python train.py --head_dim=32 --norm_place="pre" --qk_norm=false --attn_scale=0.177 --tie_embeddings=true --parallel_block=false --extras=["capped logits"] --init_std_o=0.0 --init_std_down=0.0 --lr=0.00225 --grad_clip=1.0 --warmup_steps=200 --final_lr_fraction=0.03
Each number is 128 + 24 x the weight over its row's rms, rounded and kept within 0 to 255. Layers, rows and columns count from 0. Numbers have three digits each. The size before them is the row's rms in percent of the matrix's.

# layer 2 MLP down, 320x1280, rms 0.134, rows 275-319, columns 960-1119
099:151164131130131120091189115109144108123089161180155107134129140102099150110079108161135136103205131113126113117112153084119098129148123145135139082112133154074140151149099104116145162123101085165122148151119202142109085107105142121134150146136162131114120163137145119127100146145089121117094161137121116130164126087112137127104117147126131103142127163124142075111152128116137151099118138106160157104142140123123148182118155109130099094154124168114115121100148131155141105199160142
100:116149105149126136167136108141089158145099169136088114107145104144161127137142141117102085124166135142131135117123124140136119163116098079126118105147084147164134138051197135144064137165133149120130114128145057128126097137151073168133150136097113092105124144133137191147145089097120114148120124091152192124091118122124158129157134157134142159130171159157128133148151164118168163082116138130139152148083090131164128124114143142141073095116113096125107158088160109134159100096101150
100:103182150132133172127111158104168130142105136140155126111087077104087127139120112119113089139137155145118104117120119136131132099127169102077108140108105126142115100101100155121119108116109084120170151131137167156122130112114101160093157138131120155117155141115109116117130115147115114126177114116153097116121110125120142118149094124162111141146128174111146135131125100130154117148129092160110118184139106099138171134124087102100142121071124098186115143107171148134127112094143140
100:114173145105133116103151096125112082124126105117107132164148119134126127151142125128145146122087108123134127095134098122148093130127120087115122134150127154133081144120146133105106125122090112173089141114133142092082131151150133125149148137138128133115120124122126136146124132114149143158118106168138164130196147168058094146126134132164176099133125138128121100132146131128139169106125133115129129110122135112095137124110140123107169140104133091115113144176152147106099193134090124
095:097117176120113142158155166140140110124114128165151168113173110137129119130136104154157104105124107139160129167129128159161125121143107131122141128145076115107124142122110118153137128129114144126145131159143131145135117157133105143154161132128136101161137120165140075165134093147164130120102123112151153109099130110129142144148142124122120135114112094140094175095155103088128092185159151098146111107148098080143084108122085091108149169154133153118155150090122134090136121134125164
099:099117106117099167115101148129099130094082146123109142099141135141136123157142154128143116114139111132135148104118148126129153114105126108123124085144124143145138108120109134134136147137131107121156151155121194135133142141136097150096160134094133100108116146153155149130127128148094176144123128136159126110161137129115130128102158115108087099111091153162125110122126158133116135105126147097095174106132097111134166127117132099119133066138124128130162138155123111144114121114109099
096:123138147109148130153097135130117117156142144129139125119116158142118136153113100142137179143092104091172107133132087129118159158118143153128094105140142120130135118115128130163111133136131140168142106164121118139172133140146116113205108129103095097136117125177162117104179142102139102129125153078152142136129112105109128100152133139140179154130146175110128149132140156116126065125117160117109138119142156101126104112114117126044124139095116138182093138111112156124117113138135140
098:086115132112097118158105108136204168123130119134172110139122145143140131155129133116091083117171150129094099136117092133145140114122107091134144057129072155113115116101190126072114168134144132130061124115125119174102126143088121094115123125110145118117155103100110130162137148106121142122123109117134169122134164119119125148100122110108095129091117108148141113135130151103143130122161134122097176141160126135083128091110118162094140145142088121126138101136073140105137158130150108
101:122109132119120112185129119121138126150155128123126123105089137104107120201132106124129112167169085111101099098118145139126149136110165130170149127133147122145149162101066131134145062145117073091118142109132118163145096118118188152140113123138118096103115156133143114125118117147137171105202160074161139111133155101135126127075146100151150094115116097138138126150147150144126146121194120105125154135125064124163156146182138123115087133121141126102121135146145146122139137126139149
097:097132131131118122133122160100160139134131144121154117099147127150148130125133175141166093130156102168106142114141111107099088149114123105125151156145133134123152115132131097127137122147140143102111089108085080122163134122149113119131108123109147161162116146158130125133129118102170122113127132163117137151096123139138119121134135114151141139114143124107160151135136086157146164138200133123115125113151149115149124129125104150157149145172143110140102153111124138162086106108123152
105:082137097143119119135140089124111089146117116121123140150140133167151159156126095115142107127126139135129080129117102105155112130096089172142151162123095089120100134150119087107130105116160197111100105136099111140119106148133138160124125155150135125147184167151108150120117106172117172129147121110082112103145083127094116152149102132114075120109078162101079146107173132150094128113118140119149103125174105127129081168156135140118193150167138120151116149129106122125152105161133125
102:131136136127130143159096115126115115100069111157144137155102103121104110137154107150110147162135109097157164141139120146118156088112091144141123155141148161092144161107126139144137189135148122115106104128122080129123126144143082094121163097127149128111127119103130116154092100149105153105125168137171164154113131109123114151076126114128137163142129148157141117193134126122172127105127146115070134134120188126142123101117109099138096113105144090138127142155141152132179120133084130
104:126149146100034080161115105113120129094110124130130137109130165089145104136101108157130103143125139135156104159102122140151125127113130149110104103116098143133085141158141156089113140120157139132131121109122130126134171137086160115122162104124141136122137122136107164105144155168147114118139139147123137130127115118091078151124092121093115142109084152137123103093138128174147129107075182133134114154157140115101138078068115189120147117121163103137136112116111128125139110130099104
098:123122138170127132093102142185139107106130077073111135131131117102128125141094138122095144119129133157106115134153101117075131157157094108128169129156113139150125113132123093124137089113117149110139096104111135116130082122119149141148119127135075118134089113144142156118095098083119144103165114122158126149121130125094099105161147143105109091150142124133085116123100153124133128118126154121162154110153156122140108086127141086111196127130159109129119143118094140131138127155100085
102:158084162133147144107164145132092111136115166100122174155138131082098142112125113126126167133141126158132130134100103130109141161104119141115087154137125110135101146109155156114103145168130132127186126103154110114069105097131127141162097142157142162159168105116139107106157170146131148115130177112184138136116104138099136109136115152134120122073132119103159110118160104156110104148128083085123112111119095110101113116151120128111162136138139160146119133139114121172135104136145086
103:122150143084140149132158132092128141168153113138108153157128107112137153160153148148125144139123067126102078147141133150134118138104124154142137125154103155099134125127115152125115088108130115116149122119155133140154111136101118103130134119128141121142175081102123151120116112127142135090123136077121110144155124106112155146156098115135146091137116147114085105111143164165096111093152119206091144109117165158108114104173116150100154117168163188071119148162143088129115146128114137
098:142096089114132154128087158144095144107110124093128114120130145150126123143124149155142157127086124066132126089137118139112126177108108120090157126135133139107107122138128153151145139156122115174099145122114130103120130144144082151114132144148115169143085129156137083086115124164139161118148169166122068190121138124124155133173121132141106150105120115098066105153156082116118132129107134102116132107107112132138145116156080142121113153115094128110148110148143109157140119150097144
098:123115142146106132104115137110144121165118176091108137134106145118084128128124134095131115113138085102143130140151122158102122085105118115113126135138094118159152137150084123107123173131137146118159184098104080162123141106143128089104099132098132120107107114089086102129127071150123123098115125112157181117098181099125097136118100159165136120128134141119157139147161134132144108168142150159152105118107099123128114119134123144123108100119125118107148113202145151112129129114122121
102:108158143209149113134081106115102163130133107094117145143116103142105138114144150118172131099119148162104139109123209098131141141090133125126116137140134136129123111142132148133134139105099118144142116100071134151114122105152156114141119161105117091117156171142126112139153142112135158124128150123121114139143125134129107195141115120112117109139148106179118097114104138131128100076119127097124146124092104146182085139140114121147158128104120097108124111123118131133111133077143142
096:144142150128086141127119116133137140144101137162140087133134093108139105089129157127158134134091138155123123142103141084115089079148115154107136119126108133151117110114154097145122136130074079128125166107131180118109128147105112162134123155130131129101155135101116141117120163163129095150178098137151140106127119109138149094129127141099091116132176154121113125139144121113133157141088130087133106150112130118107113144152131140141155123136158124144149149079135098141146161072124140
102:135135140144108103171123089141149105099127147148123126100121116131108156144082118105152151100130172120126120118148134106142138145114107129120148082152162117141164123108122153081137110147125095096133133148115099102131151096110148138095187132123140129093112130073108151135107168120117161163128100126174156101110138110127100103118114121141119121098131115107139132111100140141142142149108105146151158172117157124104085154107096150104135116176105104139107127103114147184140142123157174
095:138111079120112085147123093133116135138135159104121129129116116167158137152089113103149082162125125074109094111129112123116165107145167134124143112156144133119177084144157113108134085145114117104150141125180136139143150087129147152092197122129168121142154128165131173160112189121112150165133106122106143115136129133126148141107084121119131143177091106131144144135152142111100136109139121130145135162158119102096126119130135105161144109135113148100115158151098161130105156104139142
101:129119134132113099113122112074127132136141156138143157125133136116149136138120130151108106155136136117100123132103128114130103112115100192104109146167117135110157116128127120123120137144146148130116094129092188139161137127167148134100110121145091095105155140118132099138137135131149098160156123164136107073106119147128109100147120115090120137110129155123107140158141118109135178136106128154149109139120132136158129114154133089101117115097118134137135085136120092095131109101109137
098:089072130134137153142125117136150158126155128124144094126161084138144128121103133129140118107176097098133110128107107116071138109106152164125107104111161115118163129095141116143126136135149132094101134105137114143122139146126136123119114122128124135123136117124165147114142093103113125092096132162161153152089077119140141114180111126134127122112128152091100130154082119126143138156107141166147090107142115154111158158079078117118147117140151119141114118125128077136155089161125141
098:158094137128152119117126106122130172187129136111115180110154098140122082129115139158171164079157156130103138148141094090131147136111096126133166139137152124139111150146120123134126140185106138105146138128122150124159132180109104153173135141119109121179121145104154132137127130134155134160126116148081136091111100141106114151166130150070127139103108136149181147102140118110131123123127157130139119093146160107119138157156132110149124118129159121141158115111149119114119134135116123
100:145122145147114135152115129149125136116138105130120158121081147137095143159179148121101144177087101122124115116152146068075113153119138146128172143115154153125092118160147116122092129142137149112142139123124110138105118121144200115076138120127135136136157145124140128155150136162116145148179086171100088126112117172082106157122106141152121145139100095162136133087175119153164113135109111138137154100085116173106121147132140158105115112135160146116125127114117143145121089104138102
094:156113109134155145142172181135102165157089157087123148088129117128123143162087169134141155117102186142068135141146151121120129154169148143113117108110164124132097108131069130119126108146136150156184158120133132131107143111128098138106104138113136150159145112130134135079155159126129143145144117140155137080125089155153116122169165127109106150114121116130137166116095118095124164134132110116116098143082170089091123125143110139120110128109099140135145156177114120131116145156089121
101:127143141095128130125118168137158125100153109113147111107105109116132098079142120080117114107119096157105135132175113135144155157154178115109125109170119172119097091126159180170142115112105121157107122073138105107098134148095098152134161144063149114102137133155096124147136123128138123082114095118123089139123111120090142108117114145136166108124159115120087103129157182109163117133112102121187128171066145126104124129140083136154098158131127099142128097147137142142148129154105100
096:115183156095118112092116085179134147141131072153148164123127110121125124131124147129116121127123151180091125108128167141089159122110127178160126150133126145099107118100155093143132137170137122155136153103124127155163115084065165123158135120100110093139156124120118137175098120154106056103095111103158110123149157158139107095114093086130150082128129101083170136106126110128137097166104107150098145118111097146151129059115120135101130137083101168160119119166136122113127115137180119
097:078145135081113132160128186106127142125108138169142144118121128114147105101145132151084126144124109161123128161122176116160148132174149109153122139112106152113088180121166136141126138121146148143111087099140147138137179169149115117126115104121130118116143157148135081121108056162126111146124101078099114126115128129149094144159136101122116137133139104102127123099118130168095089114121112105123134159106154105168105100157102134158139138106136104106144149118149174114098102142155133
104:147138114084176173113129135117091122143080158111150087151114124143129134145088132088113086112148154165102157140129151140104096164085114137120100111149143137136136156113146131160135104127099107138147132166121080143134087129082159121121127123125098082107093137167115113104114113130137117085120101124127135169141133117137091184188135141116124072065116168170139133133103161139128150149152134119098123144148130150131162109153116165156116104101129115137105092120162130119054112108130107
100:128150121105088110097150111140112110164129134070142101165129137123127190113113128139141096116118090119132127128123172135121158127107127168134101106132127097137095118121182134118129133124138155104143116147086145130138108115136137113125120100125093109186124134147132083132106149123147100131127135166171105098147119148115145140118115124094097083122082097074110129136134122148095128142123119119102117134143119123125113126137119120079134171096134085103153074145132121155147170184161152
098:137128107174117179141094137152125179164132105116100134134117101132106161127149149096076106076112095136116139091142113097108152129129078113093133109097144143114117078107185089152113114163078113118074107137105163150118092089117112154117117119127173133152101112092084170152120078115117186128122087073092121111119118095100143103138133135121113148128101114089138136141159099126135147172123116157118141116158118147122149135129158153176100142124110127101113137126152117158154103110119101
103:127148076088072105135135143137127106094109136099120110152131166117137123159115128118099115105121154114152112124108121150123140125150156133145144161126140126112116121099161140130128113117142119123125178101163120101140116140104172089078136107116152134107115187075099156084115137109122156108113111149140127143108145130170108115129116121135119132077127141090087145111138165148142115156128134141111140164155105092111151148156135146113085130112096121085115125111179106135117138141132154
096:171117151166133105138124122104135168145114118100105153159149176156099148163132104113118119163138147151144148151117081118089137126151062153140135146147145106145143112101183131110107129139121110088205083086098150098142143129067130117146121102136145150115136157098145124109090125153140128099103080125145085123130120137159141166125125135136170130118129108111087128142080131141157115114148151158120097121116114131124157122138128165136110137112140140170124112119146070149174158125114123
099:166117148120142123151123143132145128140179114131137128132144115142129137126123106128158103110100125128169081082108123141119155135131103178104118143128164134131083106144130132153162114066143092138109119104102079121133185112172163116136140141132104119133102126181173079148137147173087136135062099131127177135110110087126142106099111135128095127118143147167102165145106117116148146128111124141130125150123173137142164144122087082116162165115129137131153121094127075057117095136108086
103:127078118130133090098093132051138110118182138100132126115115124154130143083136147180098117120127144112114138148170125156101124132114135134110146159130092155112085158084126120096154170122139129127148075139153087110136125115107136138109103142122115157127089109158154092143121118117106100116146142112055114121113113126140132130086135150095127109157118096103134106132145057139115118134106100132117074109107107144151147131126128126143194164132135146144111154139122109159135121060109141
101:126140130151136135142140148167141147086118175125142135144129109113117147085192117176152122146132188143127168163132165114184128135175095111102134153168091142122108113110165102137092107140182124151189147114138147091147139115157123169146170104124115127108101124141135144112092128143168103136137125136080158119160123167081120147151185115081144113149178115134113092112154111147119120148152116125124126090118083109181139133127143102124109107094098132138163104167129133086129110142143116
101:150178139105146134124088140119102148126107142180155098127140128132132083193107119114130149151128089106140130132066164121101154135149119129131117123121096144118191163119112129118133103130134139136130116111134115117141159158093106117171136119120083142171135140174124137163155139053140140141144106109121136107127132134082082123106127123198117118171132138129120125113119168101125063113157116128100104170161125142113156135155124143160132114175079122086093111120118162114150118070115105
097:108089125111160101137106108105134119131119085138141167132135151135092093085110133114154137113122147141114145130121097132121105146157151124100137145094180117109111178103105107080145113094125134170139131152154111106151151143121128118117148123101111164122109156150086077094111105155149125172114132160105094139154111136084131116125167142116101131074138132128171132173070152148096145139128137078095158130131134111103135113083101096159130135106132106093130129118110160096121092142165147
100:132102124111140167129163097090105139106163115111135120134135112159133154113146080111122093147134109133116176111068112136157141094116128113095127139078157123135143111085136152095087111129113117085161121145119161127112130105149107117118134110142095084125090183172139138107138161172151116113074139152107073130102151108124178131116118116161130178099118101104102146125131083174137097090115130087132118140189144156111160143120090119152097080114119140150122111096110148112122185110101128
098:136159090126175149078067134114111132111117160130081109158140143112101107123084119139135102083157126160143145089136120139142131149153139097116107147141108108162143109062120118138089120108078172128102095147091139125145111118126127122129145137109113124161126090069097106085092102128169138145165138140107145103144161127101109148102133124132089112107092134107155112126114165139171113116085081125215138078068116142153170167173133136113104115153110125138080168159162119114152134098132164
100:120137143090148136144117104142130143118114146194134156134115153116122145181132141137092144151105098113127162117120125126138118115111149121123170118102135109144113157118124118161121119134143113148080117142152146147116076102144141163157145076137182145138102100142136119143116123145115114127146106118149129107094126114084150132082160126144134116182139098112158194156123127156116139105127137120067112112141146089118117122134156126089110127109138138140090125142141157152124106130124132
102:144090116074119154151153162110159117105077162102113063108135130161124140112134094157124130151069133156147130143112086127140140099132113104154140144192135093108099142133113157141197125112100127123134123116164108069113167155145067109158106101135134071129152104145104122147112135145135114146120122147100107134131067139135125132131133163147146083147150131145117122131148124084127145145127134080108135093109091145138162150131101098159103123126169157156137081140107126153111129178145095
104:148122103121140133108136140132145124083100160101121106114151133109100161134113138095152077146122121104121134093115122097178107165164120103101102139127182096154157116137123115142098128150096129125090152113104154140133165127157158157137147112108136081124141118112104134147111136147130128167135069112124158092138088131079168124129135085136155104179150151130128134110149173133124094111112157133188145077129122115118107171144118094139155075137166084142155139164137096087167168127079120